config.toml
num_hidden_layers = 10
hidden_size = 448
num_attention_heads = 7
num_key_value_heads = 7
head_dim = 64
intermediate_size = 1792
vocab_size = 16384
hidden_act = "tanh_gelu"
norm = "rmsnorm"
norm_place = "pre"
norm_eps = 1e-05
positions = "learned"
qk_norm = false
attn_scale = 0.125
bias = "all"
tie_word_embeddings = true
parallel_block = false
extras = ["capped logits"]
init = "uniform"
init_std_qkv = 0.0226
init_std_o = 0.0
init_std_up = 0.0226
init_std_down = 0.0
optimizer = "adamw"
learning_rate = 0.00125
beta1 = 0.95
beta2 = 0.95
weight_decay = 0.15
lr_head = 0.0114
max_grad_norm = 1.0
warmup_steps = 330
schedule = "wsd"
decay_fraction = 0.753
decay_shape = "linear"
final_lr_fraction = 0.0
batch_tokens = 65536
max_seq_len = 1024
doc_mask = true
train_tokens = 358700000
max_steps = 5474
dataset = "wikipedia_en"
Each number is 500 + 50 x the weight over the matrix's rms, rounded and kept within 0 to 999. Layers, rows and columns count from 0. Numbers have three digits each.

# layer 5 attention query, 448x448, rms 0.0496, rows 93-135, columns 384-447
554554454537514539450510414452519521445473448518503558488435480458425498525559511530623500498393572540522536493490500501495489513584532483577580418539518581483478459531453515585453533473490450
498543546534568543512461483585563561529505534565490585551576439556562511474465556523467562514514495466529525528458493513486502489510587520500454544514536492424582473583462501513438481535459440
456504539529512473522488509441506451419532528549520509478416451522510514513534482542518524462457487442514480470495496434502422509504497457572557457524438453549495504604500503511449459592503499
531496566500541592555531442463572492492519537611552549489480492500472518572495514471556506495564524457518507513425467550472500530507490516574430471562476469454577428510472496541506486526544537
425561497481462516494484503565529556579504523503447581477486533505482488538558488485499482535527452526500535511532518572452450518497489513545473450497504489506537498528475487519448479492544472
494509495472468425519548482398492509440477368510553520525420551460568486403562528509486466483523542491577554588438475405452493509514514494519509489525584506500507491433479531518447531517579473
514517486514489512523515541476510505464515536523511470481539487545507534525519401498472535504420486583493445537522494521536466408470520519511547500586462412456498519514493526518482517521509473
513505521509554504457457528541491486513499617558498557547507422429460480601498569470502525552493524468435547501531552528503466537558511549593612542538409505553527526505554500480504478480488507
431547499456511428568538467480451472438561416544445479594520480514540460452480432512456511536505472456512518491616489475443439496478566497465497502487555462550478546547446518529449494575528443
470456526490495445483483496493504542463561588499412553548569435499451497550480522467525508538456473438539533495436456505458490560475511521483526586476433466469491500521467472451495425553481458
532512480488507485550519462485464524525524530530543529517568453447527506471484514535426535533545573491483444566502550520518511429469504473556449550424524420407468523428566504543508509535521501
415512526462508504493505506547459542446573474533387508497533488420483493541537565544441485525552530459506563535493512550491467523474504496486455452509574431611565496479519485478490522478563497
547514547476507562460519447479528515430497378561472537523443515459505479534496534545499502528502501436579540551524477517475507553478478508429456469481555498487538443495531471505472559522520463
492532542501552522544504454482557496458487473493454513539563520550557565487429518531478525479468507449565514490529500480501491519516521506502441542448491530455509465569531494512515515519457484
553568499454564546421529431541598568531436505501491526504431538473463457522477531486576531484576530543552537547547465547527478486495473482426510514499550544479578541518521503461514603464484486
459411509529511446482438495542541503491464516484489421559431537456457512474553568459472488464501486458491507489491448424437439516492496495360577548520546585512529464592559487379508458543506507
526462491448474530503512472544538523541481573459496495548534520548437479527481557422518451548475476480447509460467455545466618491504465542505484529529476497428484503494509487402559531517450549
463447497491483502488544551487487486485479534490531482463460500468515503544535490514448494494471469571484438502497494515487468564467468494500451483527513448529502543429470516493507476525592507
429485474517409397556463518459420477455488432480511498538510473526500509542519519520439510520475518457461504529513521476490438490463527424537564541524469483620491500539527508406521444516554480
538475530490527558503540467485491545477550476554428572456510468459545470525469525563501447529550494484525501602479530504470523516522498477553466533467457476439468449448532494458498508487528510
440450518531453551483481451507461586567450489488479464518504579548425501519557566443565417437529464520505501461417461552557423520503461511440461490565542529512567453470449468447477513397523528
436476544519492555516498543518508531530484484496456479465532501452473519560476414527502449437541453492495458423475528590473513532460494530548406498519469410541559526435535473467455467443527570
568514496514476542514519425494547508499470447523437521494538539445507450529522429430552478523496469487463485416568505534473560478493491509541392489481511443491438540447438518543463507511506481
463485473521433449449474546481454506580426448493478525518488453482499417488550535544512466541526431514490463442483435451494478537515485493475606507526513480536469512476514490509538514563625493
436554576571522502548540456506461488394480498543395529469470449487556530487496495520410488545464501440490514535458517523483433539528555461552528473535478532520497426517509477522446512537437442
508443520490481553600542544510537494529506461527544489475427554413495438455428475501532505460584505522475411455481514478510558537537470527543498459433507443435561479415555481546463541452509578
491509427458477493479501480406569498555515536451566456512463559548487478523546460489569512498529504476478474575528498432546449504479414444483587535431504531479486548445552516424487508485458529
430445497524482510502522525473431434463510559515507454484485498468497550534543539466449477516503490512488517540472508491491425525506509509526503500527507482523525476542456471561519473508547503
527484475475490486479511537530487482510485440458531548490482418485539426503496540547502464462566451515506516523558473435494470616516499451447568465466494536568496552524566517452540522501523521
468544443439546461481509525464544508601575585396503505453550413476619528404462503513413444507532477454544556574443541523506498524445535575440562546499508476469503537480496483488522484429489537
544453504496550540520513499483579537495569541455526429516484515523517530404459499479505442510456523503442517444376494463505532453461418571470482571498533556470461453431439489500490518509451582
482491450513490550534463504471471476510501527527531474418514477473547487509514486534462540519497506496490491465493511494429529519483490534488523522510473459503494513489472475506388470498502502
443446528589496456535471461537563447564401449543517524500514588509480504493476529520536541466522494564530420451481465521481511467407505471442407529517559458415521478469546485480475462597477491
501511462485463477550473520517457502487488524459549509440473454528439509493506447499517521559477566477436513472498553567481474495421476482574496543493464492531413492493461490511487454486434511
485522471495542519523530516559546495469527395452418557455526508530581509478497523533503436499520484514485529586507422487499488502510548523409481439569532529539557516523452465458544526394507485
501430528551488512530467563508434592448555521457384514530565442442564561541513585587458503544508575474606548477500402460538440495523475551425505511499515564448480468530425477422476420521436521
443604439461571466565520483427430507547550497493479499439477461474472483382429399479458513635614550557438530584608531473598404555557538554540515541620498549538522499480474515484416561401487464
592579375434498485583525531563426420517423387530572486473387563507464431439521479575480480473514509494548535557433525512519451495485461476642517509610397496536525580476490526626496570500488451
520385519486456459577482479635555471487516504507440463525544527576484508583384440454581520465497392508500554489651399494410469550383545461504453494465548386475554455463510470382555425550526623
434473395422387369473515548403588490469422606456469531506493447457485501387578532463389574566494420455621529520582413454496405506389493462566531612547480455520421570465500519406526467516452397
507499626582480461508494433515615603523530496545436596482576472586512528423525506473590542546566475458551564483517552528495567383572553547497567654428587500416441464434548481476516464557353493
552449506533533466499472518472568414582481543481526496410505552500516533488494533393509500453506452478492572489571529482444580508520464540461573407437502486495510476544517460497547438566478585
511591487410578495531551486431483422513580448413608543450562569531472460404489487509482457441503621443460465461474584561615503484604445489562445433555553559599499400534522551596426530494452535
# layer 5 attention key, 448x448, rms 0.0422, rows 93-135, columns 384-447
482485510543503549530503479513457467515499484503468460456522511511474410477530455536544554517538529473513526487522578532429538479524477506551477511446456490619487513471482435515502462404471448
498524517557542470505496543490578512504512521481428534540577520488465565492572533532500473635536510468586600521470478511511506494513493482529549465578515434504526522497525458477489535491511510
433467490539459497507484493424416527513526437496491498396481537523508463432416489459458491479538554553511408460493508523532554512515458546497483523526540501571509515466474530511522506475524491
499481512481521528462508541487564526454533562445485571408392568550410534519526497500508431484561543530539554530525443495513472616529558485448459469505480487521443561480421561500564527375488596
531474466564508542522498514524481520485494505521524497496473474463484450505499460515570540542459460497511561444501466461452560515491517489494522525465467461474493483469516532502506567469428558
549462483471544527518495404416528527522535577454566520448406442492542442485485476607537482509564511501414452481496454470437529464509532569510504541498531545511376564463532462490519495580527439
457543495505484411490537535480469502581582505469478446467453541521478496470485466498516491532503457481489457502498472477526471526508512504478461472486514532500463493486584464525511448525496552
426461521545531490611452606554429469477463515564452501511509474561460499472463431480451489594478524537509572505465521514494491444497535446503555472521453496542476443541424516484496504489477480
515546516435499555481474508467466522522530490500435535496474542521532501461466397574490555565495426526485440486479506492471527517461480581472500504475612420523474538453500493472510492449502444
417427494564503561550451490537458526418502539542452492524523580531468548465404477465459475539484536558529538477495477478458465559458488459536523461555540494476427512580495476421559478517532549
571515509466550513573531548411553550538570537457459495474466472567520526499495535560497489535525468493492450473463476421519530470485511506492531523514471503415483561449525494514497479497478610
542472481523493624468479499522511530466458558463463561427495522513500473497506408525552514462437517534569496498492487546538497590511473542515463473491600480470487512455435479445526531466538502
529509519486486559429456463509584541452447502435496548508533539492494521498590492502470469485557514520534512452476532519515431589503538537535472510478511452495463553510444496468458464379539445
531515556572482448477471527535512506456492474492495493543581518483526583523503551442413490479461534500542516518462514481551556504466477536509556500524453473508556536514474610432467452506455445
510546491465509520371536536563548479522513485456490498537508459527467596523581554431538434439520440504541616552490516444535477530478506538474581508508446507450552549509493581526464612415466481
473454533513450430470476503562473430488487468512543544541513535451468488494500495482532511462509443466430460500494499426426455502551500516465546504456499541537607456603483582462490477569563473
495504476504519553493489469534550491515475479516489476431520515495475568517546544432476470453494516550482547542498467461444492546474511483550576457472453604462474453550501510504567559489544632
465575433455479565505503498432533541513504555466508532480452493462503497492451485518554431514522483504526482523507459499529474537476536483486461485514524474485418482481542447534540614509486520
460495514474508556518476475461442500516528531540511550457412501485496447475469445539541538496511551527446438417520456473433522529461487525470545477529564542554445451506490509476531587540503460
513495459505539572527508498471532582468497583487494540506544530494534484504566540518426356559525614506569556446437484541550549453487543459487521453519512500466383555472447458539517514519515578
527464505531506482396454463549549450489451507520564476507559569438437457549506466406547518371534396499473498481519511512434498474530524551470496538485500571471529479533501489486501517554513545
536501512518499414530454497482554482473479443504489492536615563533492496462484448449463455545412441477501483464576501505516504535506512481518405438432509507417467456521413529515535429530515523
547523500470526508547486462509466489568505452503489500502547542594489478490473415445543462506512477477476537441450541512455514478451521497560442531461480520444443456438508507554566509418473558
516504471489507526487501494583461431502491554479511570482467523513482554533514553430490549469513502499462466534445519418483525504493511519428505514502534543537581475527456549540510532454428472
470508545531507491523478566467516533522553428527483530552405513478482440492580467537449494530481562562514567410451505567507546458484489509527520500500585518642389572454492559462550428530464452
537498455405514514568523512498489436475572505461514562421504464565470449534513442516545535451522565469498461537606518495532450525562518527484367503487507462434466578512408480590512455454481588
538449494488489496497573519469449467399527465512551435445416398535505468533422565495510477455450512555435506418585502571534516527498535500531537559539463546532474497531464530492496566557562562
459501495480503500494510519478520510507488480487486519466485515486502438461472435558569505502476517550497460517488476531519542523517510478436476479483572484515424532467536428486519510528511508
520478478513491513445514503526467489490468514491529510490488524490541552481550551460486486522460523493489517536464498520564521484487477482476531480469472531504531482516426586538466528486470449
568539495493507507563499521497513518512469519475502463609577487474498523537471467560516508589466482397495491569496424411454506560462510496532533482493456489401454572533502487439514433569498514
528419501423467500497489529506485494414500495508493483517526484475481479587484489499552462430527455553508506623547534501488458512544524450526523526511504549395475641488538483524471467559544550
480478443450503425536495518454455525488512535512481548445459481524468428520501450532527558540502473479524482520549491476503450534536573462472441555483523466456436521493489522553483490526521520
546544513497445508452460482468522470524576437472507505583519584494472479484600523441516494445484479478521489457562502463511506487562510469437426451519515535504536508475552486571496530421489576
472461498458523541614468475477464455534488499561438461446552508491484412474491454549515585562505503496445503435487532538470493506509515462529438495443488524523411472482478506485517446455480543
503530480507459487458540500535486506523459532512578539486583485440497535510580525513538439509499481480517517507479492532441487599485510517463500512422560393452472494502498476564470474507458503
517340586648455538484438537575513548449526537523500545425498559465446567625408480490528435512511475483495421464398522524486522515490541503559546494537401522506395506534571466531528383650538618
479522480445517494586543548447457455563522442459483503456510410519522436439511401600440573493415554509545480492549493573461447494519527498543411456553516457518469524474467486564492430471464449
482544489419516429526626550503460490501507533532509468482456448501568376497466454498481450555414499534474522431567480449594572609555449445453508481556488491532553430513590536443462565480467498
455416610618482522559416486606502512450469512487501504546609584452497547543543535450545521458465461522430495487425529421357541492498524485526504529461473469468567464571460527492531419599539444
548454638590502415568462481455433508491548516567474447583480492486520467458460551550426562621489499484401396443470456420367534508503474517495593434461486565518420470546559477441497492526597465
485423554575520500582449477521441495480519508400518530526504449487498632455532529486449555450545525538470492498416522524534485535499476520661538474515531509522505483477485538628473524566579473
440473547569425480459503397546460482464459456499588547517535568458537641533475617417565362425609494574496456508393528464534554446510513465583535522471462539514561442560446538481505468645514500
513623418417498558560575496440459555615560450542481436509402428597547385471459529587400438447588437467551422527477550564572591443474494448580480537532596473575475531360541477597394495459432562
# layer 5 attention value, 448x448, rms 0.0421, rows 64-127, columns 384-447
460522522536503498488535486483498612468497454496545538547464574511418455442530586509587547476529537516508470476539409570515460540518501501486418489522555431521493522491464514443520511445502477
500470530531545534524477491533486506544533514428479462496574535466520512558527468479530460501474471483456415491483538535444520471501522510460415441451478433650523493538424536480532513457538435
531421450465440491516389559500443562538539435517591497463517491440537531380545470494506525529591612494391524509552578513546492501447513501574514605505452497428485492446513471487412522458505581
443550490508593524565554501546544459525502535530394534486431577421406507519515557414457476524551424490531445519430461499498438547520496488522462593467485535523543493479452499477472509526546560
614534480484452520508386550535472519520513345575553540489509441481547474475539501461518572492524563495411496497562538457487430478517524479556459415461483423536476551474537505577611532508555551
493535553497609588493461485545454444435478500494450527494460572500447547537529489424541480472530558504602439490413554480463538473521518492440458424452524523571565501563540514562580486480484464
538494513475446560573539527522593442509514421513438561519491525519523511513577586468537510450505538506546546604498464496516544449527501523537469475524504456400544582482470509398512440492519454
548538530464552523411541472490447499462525418515430543449504443539532490480426499457517437514428535527557514534436398481509554499489529509524482501457554472545497532496511487535572536535507520
464517455481482530522494463465555459558485459481544521430515466458498512515510484441477566548525495505519517483556547488519560485557469493474458380492510487538524507514497535509531479496533575
452467489530602524551448473522515494561484426405501480499527613400480518522539544458543516484442528486480426531418576465458503413479479519444428467490545536594509531568495522465490524507479463
476551496467533489517591453516527525509508521599355502569492532462468486618479566495522452506505495497512497590545456523493480501564483481545494522548454490534501510520462514478506539519478506
499528539522483427449532535557470468426507463441454464523453495478485525604517454452503481490554575478505523523497424517545544530459488470508473520564484451521579524481576502506472517458516499
499588441447460460509460464519474517536456467532477508474567400498582517404514529470460554508468559506550520538535483427495488576537494485539471481473483515508495479537597476510563536524498535
415522478492452454473499402406449496407487480452498500512474425492466477486479511553445555524546531504511486510563472438500443527563534512450567472470539511536483404520615473609537515495507504
593464496510508479432470623529523435490531441438528558520534465533510528496556559542436567457520521516437535462544554496479574458485518499428566473472447523459532524566566532543453437529515475
451521518481533537468427495485463531492488494523511544445476525453503493516486492468475495510525405492505414441483588516497410494512525541492514443450530484499475527439519532542517500495540520
507520479550516441497423560533442510444493541431553485485493581479498490574538569408532540527555612493414429410482537536503583436534457509454480495576459496593509526490530511528424533473497477
509548460478458398459464573519533532590508486520574461489545501503480482558553482420525488608435543524524530468555542446476585510461488525495462458515518485520538486510460535438489508475494576
361535512505523475577512450487569486470520578450495510458451548524322447506471364454454492510580412474466440482555575576510415509436492522429502592586514484464546470463360473471479474466518524
625479498512366462450485675527450498502482398487654512499459585567379443452533497415543580522523556482478513433522500514469559495508475478526448442585552405541520519518448520403440506439524493
466594527536496496528454533576469480584493529556472489536466561464558496451455503463509470547480514486418477527534561477550573431521529481498581496493521550594527525494541510528612529561505573
557537460432531568539462547454500569537504521571528550447408492487477486507566536509530523486525499515509540535488448496493521544504495488597509525532491435496519529452492476496536530517483549
466513506487495600532425461541449479492482520492527506436516463480494517499460574502511550499551448515510471468484579459457472496531513497476522448471515497623534494547563498635526474540505560
487496507469531572482436504462488470593468487519556491466481575510460495514470417455486556496490515513445524416473604457518557505556505514470501452484514486549488510456452530520571471507505512
527518542541425460484479554500417512425527581502399496492469528557467462471397528439471442463584438483434476460457581568507546570489521503488441456506530493601483461516478520529557483502567443
426508478474447484502601422503563503451520505567533464531523468507470482405498572467559463522484499506601563550573369471525474595579492504521458501488541467498478452546449473458478545504491507
495546477511506513494398510424510480565441554476632555465468571501523517381543457464487592538539515498455516460530514444514520516504483519519560486525503497487510527463502486498502439540533522
552535469457490485496492647517469558510519527495526512510490552479492468470553465477482496474508467478463446449548489538537407515456474488591442563581518437473533542464456500467445518466552479
526429494550543508493379553524465557532494536457589505468503490432511510465572478543489538482531555506446484456492563506494453478441459478527575527489433461478556518479503524552374482492513468
531531525577492498458491481520509482440512489484393603462466493488455486530475512476437481491521477543494483400492461518524486537418514508453515415514518464521486487472584503542546464507572526
528471497447471600545496447548578472603504384472629603481495490513509507477561440500558531531497554457483539489632506463450498480464477520544478371525566416569488535522503504543598538454553543
521551531491448513494471505524526544445502556505473558507473459479437537426501589433497536521574482490442484429512478560483573522552536481466541391519501453548450528570518486569540506569500522
479489564452552547544589398504539487494509371450462484547491491462427507495491481534544492463457532529536517621484442500506440459549523479468419475500555500494515548514458517443594506474522452
497472525467465523552548506457498503478518478582486485506507467548512502418483525491498487481531482482456497524519490568476472537537518523478517511493439479479501469573434478498505479491455555
500462532528573512563574507533556466463509458477449481594497587493448527517512605539497510463527527526461481551495463479521563460568476495516497477549449522512468500528503474448493508490521444
589468488530466503462421633532436519556450501430603502493528494472521461477488456445506520510516580518514557473466518511532512499421475489513482492541454496538513562525482496420448463457479506
481503482481466519532546398483518535467486402546426593481481403472527479413470550565501551485483441484472473549502451487475506484522546524512543382452570494470471454545590488555635467568506558
450471563493530495441489375494458547376544471530453465435514563556483543445488432385555478467430444505581496501515486485455524552498512514426460447412526493497490461519436514565598545462518484
505422521540510545484445535496537447529409457437460513546467471475430445521503505551492489509491426477422420512529451556449480466447503515565497493617567524513545505544473478425519477499537495
501434508506622524544524501495486557487506475606512421514549485499532536505545438520523512450482420487493525576565533496481460495538529481502497518516424505505525499508413499518551541531480510
525606522510534510462500445534491448482485513548444544501445553470406510481498526421457485549578453502506471438462476450529554488561514484487467500456527520548520498506534507557552479477546520
507498547482620543504503579528568487507492500479433571514484573449420542590529452430424480517524469503472437478465546543544485436475511512468485520536466452551533559415507481477524515451550464
510388532459520592593576526479509566489579338483458482477499486529570531461550488552508508457408510499491571479583350465499539487584526489548519429569503486466468510531462500474572552488500521
544591489460521507490497476472495420619459441472512592505504550502568470401525562482508519515493527481488522528400502451451557478512489491528526396455555541527477554561564512537574473573509483
429525538489570529525547401490560474515479516538488559493504540505475556559537496395546536539507533510611503481496507497491524482543468494447435411492533477500510589525490520429504529459469415
506449496529512556493437516490396493524479480419599484454518528554566518466595505479536472478583614483515518456491653478513485484422473511431517461459429522577574488571477517564432490489444486
449479467517502458567514403455540441578510456532586523503493510508389474494522518533543483541461486487552572545524514484471502494459472523493516528495519433461491526511488507485449468523525563
525489461493442508528499544444454536446536532581515473540516369491614513477554573554540532528485443495562571481608503466525485451597457519605604555592430433409450523475506494525432499574417564
478469497500433554471512586521501479525486501449576519488410539514468475418550558428522573457500422502506528448476442578516507504436499481500505492495497461518496494542516489471476485512528532
532473454496489490463442565532532536521513528436647500501499564486480522469572552457559438511559536476526488423419574513499510519437479516515484533482454458570571543545441503439344551419473437
466507504517584488458475443528457503485481457457503521450515437466450516549426397466414469489483550548469444481454560477487514500493488522486494511454569554570517472431582485592571546481563482
510495460483434471509444543551468494443500606566521453450514452555501477442460505553535543502528540461542559512550557499459467511453510496536482565529466463454534523538490510553475514475445490
453455541529461520470606589526445475470519547508430466525458543497424491501526531434541505543537528503542475470434449596518580542551461510464416471505480517503528508577446521441454515484494441
534459522472491601525446502536411563553483538544565403464495523495510533503539419462572511456480539549596533469430536520500473498404474505505380483446524518515524550490466520446466524490536474
504515450532454526509461460467529462502458453462614631529479432516516464466509448561477562477507564519511549491598482441520555487480473497489545429499578428432497468496556529531551486483475484
485493539544517404424458439556522511392518526423537547536410565529402506561532463449482505517551629514476491525570488489540535457398504468424452530491562562509551425473563500469519512385485427
493405465518549555599536462423521569430537493600473472477516389479474472427527544605519539442548490526539474543559409456469432543559465505565530462544456488498456465481517475533496502516480550
430508467458562547525511322437502541510555618520514609489542539522585568457500519540492493478496532492492450520490501549483477489576492472507590523390463536565494459492533515531534463496490464
515515538484509456536560483495499474474536536577372498523506605525386466565492588499535453527476463507500508494432446556475602516540528507514429485547500449522469510509488514486518516456541476
517506530501483552491455420445468424552495471456513547502552472486560549490454414518459524536423472484479489470559577413519485476522503495486584487459531511470494477477526532625585483537513528
495502534527515451475436548508462517544488568502547489519527582520479495600527442412547519495551566476454493462523565458494606489510535531486468494521486466645505487500513491558565506489531502
441489423485517513561464533493560494633477491438573469461473552487511466463545452493507491523448514470503547508471613537506454511418495479525513603510505568483499511483449520420380446469473552
521484487497497544413535496497540496426534564456508530516506487616513507449479473498530468411439462537545557509493443551487506550447487488476495511488529536478471477455489517452487470490499436
459532550500510538556510457473505506568516443479489464482465514417513506495428526523491519494471470471446471508483620521523420396533515501478530535398558520453463534491426494543487471594534510
# layer 5 attention output (transposed), 448x448, rms 0.0368, rows 64-127, columns 384-447
483510429533541481464510500412509515516490520481489524517469461496495530511472481463543529547472572543505517471424601544568507592553479527502468444535456486486502529489492444536499414463517512
490538516507479533514444524389467562461453496518482556545539486457506484514552454543496594551489571490474500502558491495444477501517535419513580441461501520518484549518540511468469524484502501
462482542514530509374490503445479432575455505537499488513438513545476551528513624489522465531475402489486537500484400495483535535445476545491573379478524486547509470502481534500529480478572492
521438471441516471474516452444436499476526508518585486508537478498510488532441491533496480405524539445396550482459555462426487511491561496486578481444534534567449475529502527468560468446469511
453447547504529570474475447362503492554518545537465511526472555497503529521484498469518520601463515517471458476442441615587507514428518540510468539501534501504454476527475462478496455482545511
464532494519513478532485499518491602460536508468461491518555499455510565448443409499540512555473529507449461480464536520482503462481543469526460538482461489483405562428532572458484514522502483
495522514358538514518468508461476495524496510447494470590518463585524461519449402485484532515509508527491467496474516523468504501463574519466449540463514440476519468433528516488460531410513524
525501480473451479597506471586447483477521491583526490491465531440531490436482437538484674462498526478413484458492538486488488495462491478513405515505504543510494567538535435503453462464409469
523380487523528460563490553618421490483506535521505493551461532493531470489479453513473415458485525458481510508486475478516519432464563560522492496517463530487450505546520534522521493538498486
565613547398477453502497535435494610444440484479398487558517496481478459489572383491466486624487562484428520451530533492509503505514554495508558459460434562477416555427542580474445539393423555
457447514549479539529520461423444474480481473527583550472477482515479472569508491461512511455473593525443507520500588537535501541574478526472469496431557493535561452484492514566499488517505511
541465428485501516566464454417450507490549579570572495498529498518489447467488539517530515494523483450534518481452577454406501496474530523491498470510500502529389508519502532496531430520522474
526487507425519513524530489434514460523525532527502462517456523529497452502466505477498508481498487532454486514528496609543468464466507521509505549506539531481553513475488573518496456530460519
467451465544494498514474520641471470506510588552492460478483514455522491485431484439519412464545415535476492477507509517447479504538520477504545455537459523433544514527446573446545524601501454
514549502473564490470478482515591556596530505403445413505522515531484471473509500453468412519499365510520516511519346426416543454430531436503532465465532517520474460476493468401509617525611526
532414525568488504493503507436478511490495521499556539523491528477476464544472535504507510499487586488511523518508522576510522512496533543530521495538503487513433502560457334477526462521494471
484495504476559491505439481456488590515537529451513500517526461519446534538517474546577387538555523483530535486467477425432477578482518494459519401512482491525416564472473554426536464410548546
501380514516553534537511525489513482503536503504530534554520491513519493482513490575517461422500512466500557563440474498591556473471540521528492453526526488517483483542494511549546420500541489
539511533595484515505519564481470512455523541543552569533528449458450483575462552591535384492565574482616543518465586531529514476583518547484513493507443494512480471418484542475524541519481501
516429502510549503398472466448562530541518555498470513495479486469502534520526520562495457558540490447555485482474460384572567535465503481551483502538435480512513519465520465499551401433510501
500352464527464516504498536443464452460492490444582488467505473476464526542464443504522492382489521477440495480491595532453451507501448490518475518461553482526452469455458532474471478444490525
467435518486525504459515468532501476504513503530526483553478471507483520520475534468544531457481494500459494532480524553563482533452481579496426486474551493473477405488493453539501400454541515
544537506519481509470521533453527558460533487510457444520553493431480518502477399438485497531483515516457485481530539532462437470501524472486550533452498519401445456449499538423489544496479529
450416441540532469528506534653408547504474519444518528550462525452498507515525556485515418513500530444542514492499460535565531513485519521558507506556518509540368544559489537472516548457506520
455579487538482564496517483416525542503582440517598552452513445453431546542515473573522471531544602507521482481498452493522479545536503479514526551526523496516534529525528526419468548553502529
551455468536513438467558534499496407540518489556532482474500488503503454519466448526483546423505460493444507485495583502564493463543451480482429462444444504450656483497526536576494418476474501
463399505471521464439478504657492533531515536456502485566481490502551549484488510527466428511477423455556521514492440542542533486418510550527476489546479518440405495480469488505504445443480508
526450490482509539465532445346463504524470524539507531536512473514488518523519566505514503529497557468543531521512543492498524585511541510502538459498486512558481476529510410505524450466505502
517530540426500517418452470447587560482487466465481488548499493535495568487542567450539488551462450484473540561493496474416493529474533531464598476502502507510412461525484415458510518491588549
529510445478507499595495487471468526479535484520539445498506536492525490442438441492494511496511532485468527543455508498476454518555551493508532524526526525531461533592468348473496504538538506
513365537548503469430470619438462430517447528551448461523492504443513503517461469522475567504510460516461489482505470553539521461473518471541500485448462518467483486484493547518518471457440465
457470461535520505461501528490543457501565460503560458496522492490494505513479507480497449461486490506503539492499475441523462467475485455492470501460487463510505458500450474428502470537579561
514559503507467479474499532455439497482466544554430518493534474491499423525487508465466555568503519514491487423538474454503508482514509518505462525483430505479565550489560574511461493496456441
441547505523523558533508496503510444520522508504480500493468493498468465557539518449505447549489490510491492450504464472510542447496446510514466496460551468502553455467524574463516567512514552
480590517440512476477487488428484561506494474497475521478519477528501500506528461418489434577491504538481486455498470466562492517541505483466467516436515533511563490441537539437472513414511562
552490526412522511544483468513528530485503504472471504519481525517496497483585518563499538531518434415555523501470500444448480521456493499526523514538575471461402512494519541542482427456501516
471509540471505483515520537528522397513521491543559477505451532514500488475452481394473485487482464553436486433508476545507469416525494477492412566461466524485601505485480524455471528566486502
486505478589487506590504536604505506452559499550442520557535502426534492512477466583519547519497594496480423486518558533505547427482488480546444466561405446541519562496528487485515454543492472
533527488484477519512485473455612453504485559504465505520554468539512454488487479476466467491518460513522536501527586466431464449579554487498551566445489535468467359415461555526484498529503509
414594534501506515484489478449520472532460515487395505560510487514506500545524530467526535572467565547517480478572444568487554444501468433481503511424551452531550464448547537468504593514554532
507349473503517477480507496473440493468533541503638455491473494490493441537449512519497502366511516458490516489453519448466417502503528497488493586481515500497440482528469431462507472525483509
498469527530507502538488458408445537477478553524522544531539513508477459529461529517502516496508591486564515533475530497453506544526548494518516489482526501549400467494470481453536445470504473
520574424469515486556478516503477403500437556549427465516498523499547447503504515398497519590471463556507488463520556528454513476535497460490434488437529506489535500493504380524500509453502484
504489487428477463439473550536538534478515495441510489483473484489493504469495444460441553499460429537439474488524454521555458494467537505476442551461506531473475505493511421463433486431482535
468396498529532463570482562513401514470490496477499527555534522482492463484455430576538567429490577500480467512512557519487485473491573447523414466505440473534491533512518542540495380469459452
497487538531561475554492526656567568506519491425406452549528540449463534501566451532518509541509441464483499539459445469416494509498502462506501392473511489458449527415491539497514497507550534
522453559482523442451552576509560463477525446526505461484444508511494517515495465537504464424510455498445502519476510485588488518520471518522502485452489506514538464479540504540524533459434491
461453486503523514470485445666515431533462478445514431520460494527561501490534562403485457441462475545496489527519500512423500509520474541468441503498588505430550410504422404547504532522571528
523456456522542466453508514557540467480574469508473484513517491451492525460509483592474514503505440452537483439486480384457477502482489459520438450500481468479476428530528423480487385439487496
508488617477545529371482510501524584556512456443452480521534486461458581524536456595545581510522522458459556517502448412492521584471521483465542369447444462494505533457543568524524451450506506
495491500504437480538464504446435561523477526581543539501558548514495470457470521516530524508504544474515482486459460602505492523453558478491530507556427495533393556523515512457527535523486489
472500539517537548437537486481540485513510448479524485475479496461477576506537553479528475507510478527512473492475473506524511506500437463479484538480502482475572504439528607500516508487495506
545534439512545431536518478521469541489528459512528529470513507505461509507535500586476450507514499465522519484489494331509468529560490453500446407478464511480552519516554495519480408441460516
536491518534476505493520515476441544446462497505491559545459525437473499521546528536508541586478576440539464495497525496578503477465498517503464532552490505463401541500529452570485381437421487
469424465541501488507453508606482516551463516434442454509486497518547560436448479445504465559483449510546450476474471573509508478520556542513389503595414522448438535485483473557494507512477499
474448528536474507479500527427467496475515525561492513492531522460500571479456438594567509492511452464524479443416512492518510503485477435544468453535395488528499529435505620512523477509492467
476601492503495509472507482579515464517506503526492443485474530510531586496481516351516436605464469555456508439492495559550482506529462479445465538462528528426592439476516483506474544504513514
438457451580499469508476540607506470487462457444496522525508472522505530486457443454521509504453496541437505536492527600476483491529535448505454398491474505505484549489456432536468488496447523
466527534499495518428517499411523502504536473524549549482460460476473524554494474481497465480504572543488494490490490457610494552508466515486488512467483505552569522512533504475497491515484522
492487448511469492554482537599487487495435576469459494502525503502560419467496523425455480515454474518511501520540476583436513422466541543552535526575506530487430551542450523470534606553480478
420451503509502515515471500454487574535529528481477485488555470459534587478513485554544502512501518483475496498484436562536493529443528466536524472481476510526437496464522517444532497455536548
559511533502514489440513540588549518462452476477480554543461483526466487504541498505463476516499521462534510534450558512536502542482524593525526439516493480514429516496488470565502498437395476
475550475557501497526533490519517524461504456481453542460531496456520496427520512567484624526499454473537470487498469486515555498466496472506435476543491453507520513541523315537500434531513465
529504510541474450467514555511481485504441466509524538475500516501434407536545580507467494476494542484483498504537459423505565471537514510505473496510479544563502464534514503475511523432451521